config.toml
activation = "geglu"
norm_eps = 1e-06
positions = "rope"
rope_base = 10000.0
qk_norm = true
init = "normal"
init_std_qkv = 0.0473
init_std_o = 0.0
init_std_up = 0.0473
beta2 = 0.99
weight_decay = 0.074
doc_mask = true
Each number is 128 + 24 x the weight over its row's rms, rounded and kept within 0 to 255. Layers, rows and columns count from 0. Numbers have three digits each. The size before them is the row's rms in percent of the matrix's.

# down: layer 12 MLP down (transposed), 768x256, rms 0.134, rows 567-583, columns 0-127
# gate: layer 12 MLP gate, 768x256, rms 0.132, rows 568-583, columns 0-127
# up: layer 12 MLP up, 768x256, rms 0.145, rows 568-583, columns 0-127
down567 105:160133140134141149157102148103108123152155131177145152135153114157097154129109107184157181104124133123142133129124130142112135098105130092108143098138074156103176098137126139127088102106158159153082130108145167144109094117119111122102085106196145161097125150145146125157130126154126123134138114111108151135150079097154099135124158125143118101134140156112111106104165144122117130113114
gate568 096:136147068152114097121109111149129175100087137135113138175152095114102130136143141122108105082111121096123128090136177104154168145148113140204133117149143133125114073138086114089119097110190071158134118107131127096115111112135161117092141117121139109155136167109142121132106120157083130161117102133128143128124109105106127119100117112121145147122115082157116172129106114119146084110133
up568 089:151146122139101132082132134117153104078100133167133177110117116106129111130108127149105110137166149108131163060131075141068104154120175120121102133112124103124129153134143191169136140106111148171149139141134093140167114161097137124132119114127109108142151162166147148122179152110155101081101149109125125138109108124110138099124119172143146109152091177138113096109137169101125155145106
down568 091:152152144139150142121131088147073097140122143132130102124153097146164108128106101091133079127131139160110119106125108121151084157122156106114123118156110150170116125129132116148155155105122153109119104162133107103163154133150136140167123078131180128112143116123125136171149137129117093123139084089173112156143141108141152162094103134124111125122129104108103098186127107135116109120173
gate569 099:150121116170121127124095105079123138131149171148144145146141127131155096111103151084119127138099156157102096147135168123145145107188121123180138156163134119143108126124141090132156122127170093114133109105132164185103139152116104136125101103104136113116112100109094155091142139152078138136125104130154125119132163131133142147099120120132109105136156112131156180116148105133138103104151
up569 098:096112133140130163133087106136162097107145106148096108144055134164123170187181144122143150117148109119116147136166122134161136176120153102136138145134136160107108182112152175124136116136127124129144093141153093142115143137128173110131140164153096109141100085107095116144106113112112131120113148147135115109141154120115088107116128155160174139132150114115111103163107101148119181129167
down569 100:132134108120174129111119136169096108091170116132093089135131132128173112142076081181158134127144138078161163116191119112174105151113161128098109168124120135118105093132163103099079158128109187104103179088135095108092113134148110151127144136080141142095122123176132155144123107125113101145119141122130077129143080151142128144162118152146145162123122141153110093133095122125099119127107
gate570 096:097106132093159150118104115162153144149125115156127144130181118142134170112141115142143165118094131112112140115170144074132178114134141135136125131156133110105150156110120163161099095151127110124084122118115125119138130117194102174078121119130097142146099128138135105141150147065147124099127133174111122120150137105111106110147103119100104105151128132166142132139092126105088145151119
up570 088:082096127106138145096085177137101136128118151154075108087139123144126096112144111150145142092078136108111126137172119122143130095111132128162130135124112127137132115123137140136166135138176137152157117121113114126104122136141133106128111129143151133108131097108092061118172158086115130114123167136102175121161167123130091136115087141119080138142137151131147188160107136105138128134121
down570 091:130140156075148148165183136124149120167130083129104150108137122142113144109150130127125110144097158128134112102111113123110129113123138147129197153128116059151120143118123132143114107129154123095130094143154166123093124169121087153138144064143145136116136125187111085120165118083103165121065106111116143170111134086158116121165139091098075121136151101135135133147127132159140101164135
gate571 096:137103114134138127110136123133136163179130101156148150132164134132122154109136143120152139134139119108095133134120141108151097113121101144095137084116183105187147119123145175160127136154087108132162153152147143177117096145146125169132093089137135164108122095153119089117122129108129152098098128154099136150123104144100125109119105141181157107152130143120125158128119138126108115139147
up571 095:152118110106133113120105115158121151160127129155123148108110152141104136164110131127147130121135157160092170164132150164150093138178151102133145123102145127123129124111117067108145152120068100106138120120136119137114144150149133122129173151113136159097153102104093092121105120112103110104133126134123131097124108136132133147091120141192151109132112114131146141104089133177113135140112
down571 093:121109152153157085126148130162097150111174126127166168140136128135141156133152159128143103106114147144139126120151163145149124109147107108157205116103151128136077086122084156155162109155116128087144150149142106130139102120111093129125091088138094143113101141142158114140140116117119109123146074105144150149108126103091133110058176131133114081117115159110118100109156174121110137132094
gate572 100:148140132148153156119131138116104185103139131127183109166138118135157127129134138112110142120106149075124153145137147126122127168108130133119098173075156156143158155115166125126151119160139163134111159090127136117165129212182131170136089108155122094123155119118140134097143117105135158127133133152155099150126140173090163154144128155109101139141123113101145143126133118114091113115133
up572 103:147124128133144147076146109146157113136082102072099130138121127144144140099129110123105132112115141157129163103154133131145084122139101135102126132136134137161154124140162121115141107164123138090120168125136092100117117164148135114137155144107153167147130114122157126105123136130186147108134135087113109137154150149133147161092147173144114134169100108116116153165180103111139138145078
down572 105:123164117154134139154129134105118149121112128132156115121125127128142090129102140191137174139074118120116128151165156147092103141081133160111147118091127090131100132155114105123118144140112115110094161118097096162123104144110128116126104084098138123145088088161108164124100111086142086154102168145126102125128120100141151121137153149119119141146146130123144124108136135133067103135128
gate573 100:149118152174145115126132137112128159126153073142125165127161154189126143105135137144142114145155122142126137115127141120161137140174091123080106145136116147111114155116115085099126103115154138149138171134139133131148112156141102158087128135137162134158143096133135156142136103118086163098106134103106081152111152124139133127124141145171117104103153123086147130150135134070146144122117
up573 099:128127095114174155088139121120085117176087129139120106130129114119150114160068124109139104162100134106118089134116144115103124102116125159125117101142083134128135111138138094148124147130135122141098122142097148075124140133127117133140093104104122146156135095096123077112144110171158098129141162154099138157149176140137150152181156095135134105133098109141118161096060137149119096126138
down573 099:126132109096141148115119149143103091131100127099134139122149089175132153111126104101102141128167149130181127113118131123165140148109126127133154087147091155103122123129166098117139120133137112138073112113129138098142152083128091128099104170144130118139114117190148119125098143111106117187118152160114119140102160096163124155153111140139127084167124153120131138101135095113106169108091
gate574 095:131117119176099151107167133127143166137120065098142121163092102092173159122150143136150131132133087157153153125109093173131164111140120145122117092110140128169144093106099160124135171136115120126109150154092133106145130087140093077104098131159117139127106135089105164097085134099106138097109127170111123097114151166158127098138120134098124122148149121150161107102113119141127106129153
up574 090:134131174149168150138138148153094118158127110120101131113128155118135139146173130150111120090094114140134118153113090150106116163106138099168114110110208122177120135121107122093117108172132145099132136128131103122123117130118215130130175066131113168098158136112110148127114131140150123175111137128137177133133112135139112117119118218172118115119167169146134129118150107144139116105191
down574 095:118105106082107145129119121087142126094146156165153133114128119112119136095136155173121107130113121159114096161185095128090102150066157120140164142152131138161165153116143190146164120130095155142117131139123131119108120117129098127146154101128190112136121143131136143105136154106142127137119150143122083135139144117144129139119131131170101115139145169142127051126186101148123116075118
gate575 088:174115096131179141157088101148120128082105132161121117147134115206135101134120122165103144137158128140123169146128127100116147111127174183116128140118121187140129138140133120082132126154180146118140153123138108124155184102163161104070147161126139113120103160105129119122120146097112159122181138121110144105134160137151099146129115102102115104140085127184189134168146123107148119111127
up575 092:147123092131185117130130099126147130130103139130158117114150110152111077150140169118096161145117103178101132134084121105137123116075154119122136115097138137110097141116161071077111155150139136146115115137111130145156119088153164119147134181155142100153156168145108100129141132115129127097116141164108124105158165128115059136106074139142132166144114092147137147147166099114139142141092
down575 094:136190144107107114164100146144156128146178110129129155139113129115121123094140154133135119097160115116122113148149134117096123147118138114122192136112131102137133129130102109120106137137128117132091106125103169145132063125105135103117093126172083154117172136158127115106124121136138105149120115097148110129112121072121118121117142141129154166139112126123124111121127134176145105105147
gate576 101:131143119179076139159082125117130160110098102181141133129104157090113153168130111118062091127128160130162162112169113102137115147103143117146110105136133122076115118111152144129148098093087151064132124156161104089159127115139152153158101132119130147154115110140171160124123096135088107170129145100138149091106118142107099154071130130108131150135117132131107160073149121141151091149114
up576 100:136158128123121116125130121144141153194103113085145129126136101121145121151158170135098117130133146148139101135141150126131107138114144058129127122149121174137138144132121137111172101105174123118134127153135116077122107189100165120146116128126131111131102137105085118122123148098119123089138164096133083144117137120156122140104109116100103145118124154161159153159067159103143153110144
down576 099:158195117115111163173094140157135131178127088076107086157141084153154105180131145092111088121130154147183166149099157128134149104131131138082200127076100148156116138121154091119122071142165162150093104117144126098132099126125137132147087161142178127124108140142139135110109154127106135130080145103161130124142105111133164097135141096128133146131143113145097100129089127104128115103093
gate577 097:165134120160138128100122137156100159143093157118154131111089117140111140155115170110162138168090168102108135137160135094125137127154075154128131160133135182123184125118127119140148170125159121179108149132094149162115135117135100082113114106134152158139103113091105171127128127151131167174160100165103125139155173113104148099096138156179053126124125085132135143102120129130098132157143
up577 091:143151153106125164134095184076113117104107126102184129127116157145102094144134110135121142112137156146142140120135108148173119140131154150094126123157122107102108106085136056084105107105105155104138114120160173133126099163131126149144118120119155147138136135147135122105162144111120138075110100084137110117133133144100138138138143166149142125140145145144128150131192127119007121105154
down577 094:152132114113104149112136103127123168099141153164123141119117122104090133169138130139114135117092120145149133070145088163111140114124127104151157093108134104104073139157134148154144129114085093106110181104119153133133115126175166121096120138122166130133128120160126165107078144103130119161127090101142126110106137102141117114162136120151126140106100122157134133107090150134103129127122
gate578 099:134131125073125120133094103114153145123127121152155132106108104143123143148124136108134168104171136167115098161129186134133137152163193101137124122129127155195094092138128182119113129098128141154179155106109067148132136085103143127099099127111112153110107169146141096124130114143152092126125102143120122140131095157125159132102133105112197107139115095120106115170124156117121105107147
up578 093:128151098130115123175102164113146091112144133113183145158112108103108133137140142116115174108139147124149087116108142100142129073106116094116144080107115147169088137157156152108120129090141098107118102131072092156138093093162135101080139089196131143114074155140118101112128126115125087124095130133094126116178159137129120101103142098117134147118144147108093127117126147154119090149130
down578 091:134127185139131099140130124139151145102116138121125127141176157183140130133145144112133145155125130122098125119117151137113096141134176103084209112167096137134118151149079129115190086105107099115129150127111159130109113051122130122147096075140120096110154181149123067144121136152163133131109124127136120133103133095161194122120141104125143099135156133148144115100113193144102144111164
gate579 096:138133107152141123073170151157176104154161125147127135104179132098142094144113115083138122131115139123130148116124128102101161108129108104171118133074167167125101129140107114129119110129112104110153127143114134131111129098101151209125130158102112148134131126134140136120148143083101101118119127123145116143085130149106119150151177159164104126104147142111122163166113105087153132112134
up579 097:151134120121128151134122166133172117147108156146128118134145149130171079139105093116114129145139112100125166162182098113118117109130088149136124133108166113125156098100094128155125099121119184122170130097098117118128132136103091149115130160133107135159106137140113217129091107126150115094146131113120114140105131173135148130147141146162113088101156139119182163143135160151154111153097
down579 096:105101049147101159092112125164116135145100130147145160117109110166135145122158129161119096107120099128148137119105125144149113151102101134108185137103127116113117112116101146109122125100143113106126131105117102167152115120134146158092141120096091150149147129151138110139153124103103108096128110144137109148120148079148122127125180121154120122106195114137158130144151084138160115115103
gate580 105:122110119130157120129168127111120145134131154113158148103098117069127108176111131123131085139128118147124137122094158120155149115148099149144115170089122136159101095149123122090105074101115146161131097103109127131104154125113183134117168122170183142141122115088127109165150124128125103186098141098174123124119086118123111119113147083130096091106138111142167108130090105127118118102147
up580 107:112157132156138154132102175122124151122084120143118091129105133102168143057132137165106119106109099118112128152121130126208171143146112132173124122128111120146170111124123137140072118127159125123096119157104134087121112161112132071128148164139173135129121147143147139109164103137109120147126133108161149112172086097127102144104197101097142105150147163134144112146143115123139108104115
down580 106:138093110090152134151156164081155119151121160114143117134163114107089139093150135133157088112159106138147133144092144132172121129158135149131190131123119145128107088134157118134087116074127134127126114153142114151106134121126114099151150163108170122160110127160120132090123112150099108127119118111166138125116148108147152163101101107137139064152146116105130191101140118119082140136141
gate581 098:129139128128150140146161099153146090162070090157178093134101150122152177117107091070123126159075162121124110140124149099130180108147095131161122139121125125144127140132123137143129124098076130084155114108145146107155085181120152130117160127121162133127127111122134101150122149161115132175128163173161116123154129121108108145156169143146146149139137119088114102145117136131143106130148
up581 098:146130148099127164129119122125146125114134125099120109168152142128106142120098149132149107125162112182063148147154117147101133158123079148133132122123139072102124122153118157116158122155163132158086120127109124096114127101103131124095070126139120147152113149171117157125087132123126173104129105113166130156119132105148133128092084097139162136138119097153138137111123152082132122124102
down581 096:169153140094128179103097129109132132149080153134150114151107150171129108138157120162123094121136126112118141132113124123096113147117140133169074117145107127116123116154121101119130152171158163160159092167095141118102127125121168111110134108123140151168103144133176122114086155162172103076130093117141117150133117115132165141123116102125122127105111108150162151139160122099133116133121
gate582 106:110110119096135173116145136120114126123169107117112146110136094131140117135096158105116113128115119145127148148140141134133141118145125109118127165118099120112144110145113134055184134125111119117143125129115128122082159126132119173075148131160140140124134084094129080117171132107150106134106100113101116089113120110099100168088123078046100098122093130101168121141137140158108169140139
up582 097:137119107135094113176136125153119092140129085139104098096115106133123147149140140174141133152105116108122106119135109117116084136090117093082161136105112126110153127145129098160152117110151091123125106124111129117091123094106080109148159118141107088137110150122123116139107136172134097087119098118114124134170151094114111118139137121101148158140137103132069085138146161165154125132081
down582 100:142159097120123142120134151086124092115171127114151157126121133135138114152130188129141150141123127138136119128117112132117153125109131121133251128122112137136140097125111171094160121128128154146142131115131163135079129100115139154106135119170126129110134116115139088103140118081120108144113119147120137084095127102102120173082116067086118125146113119154209120112110148130108155123135
gate583 102:118088127125149100116099130139129201124122162152126125148104106115122094170127139155145117103127136126127127152128187118153148173132176101157107144147162134161052159119095164116162138110166129129145162124110129109082130133126167195111129123128120128133110134153119126125151133147104114124068149141146106125116093133136152138147108096130139091115107138125130131166128136132148121143166
up583 101:136113152118177115099108096121167127145132116130132106112117118173113140106177133135102121123164151130116163119115182141109117144100130098116134142119125116136181125154104150114146126151118136085093126128167144130127121118134166168120137125098074108137151116164135093153125091110140128115099153104119095140138119110146123126131076162152128148106086118119132171093087119096155127129094
down583 104:085116133096126145118115125157114117093123133139130124121125146123141175119181140140139079139126181144098141124168102130086166103160152141121192141123158107118139115136132088127078095166111114130103152146189068120136132107141160110117164128123121141136109158131138155153116132133155140126124118091093127126145160071146132102080123135135117127158141166149091116105143140127133172127145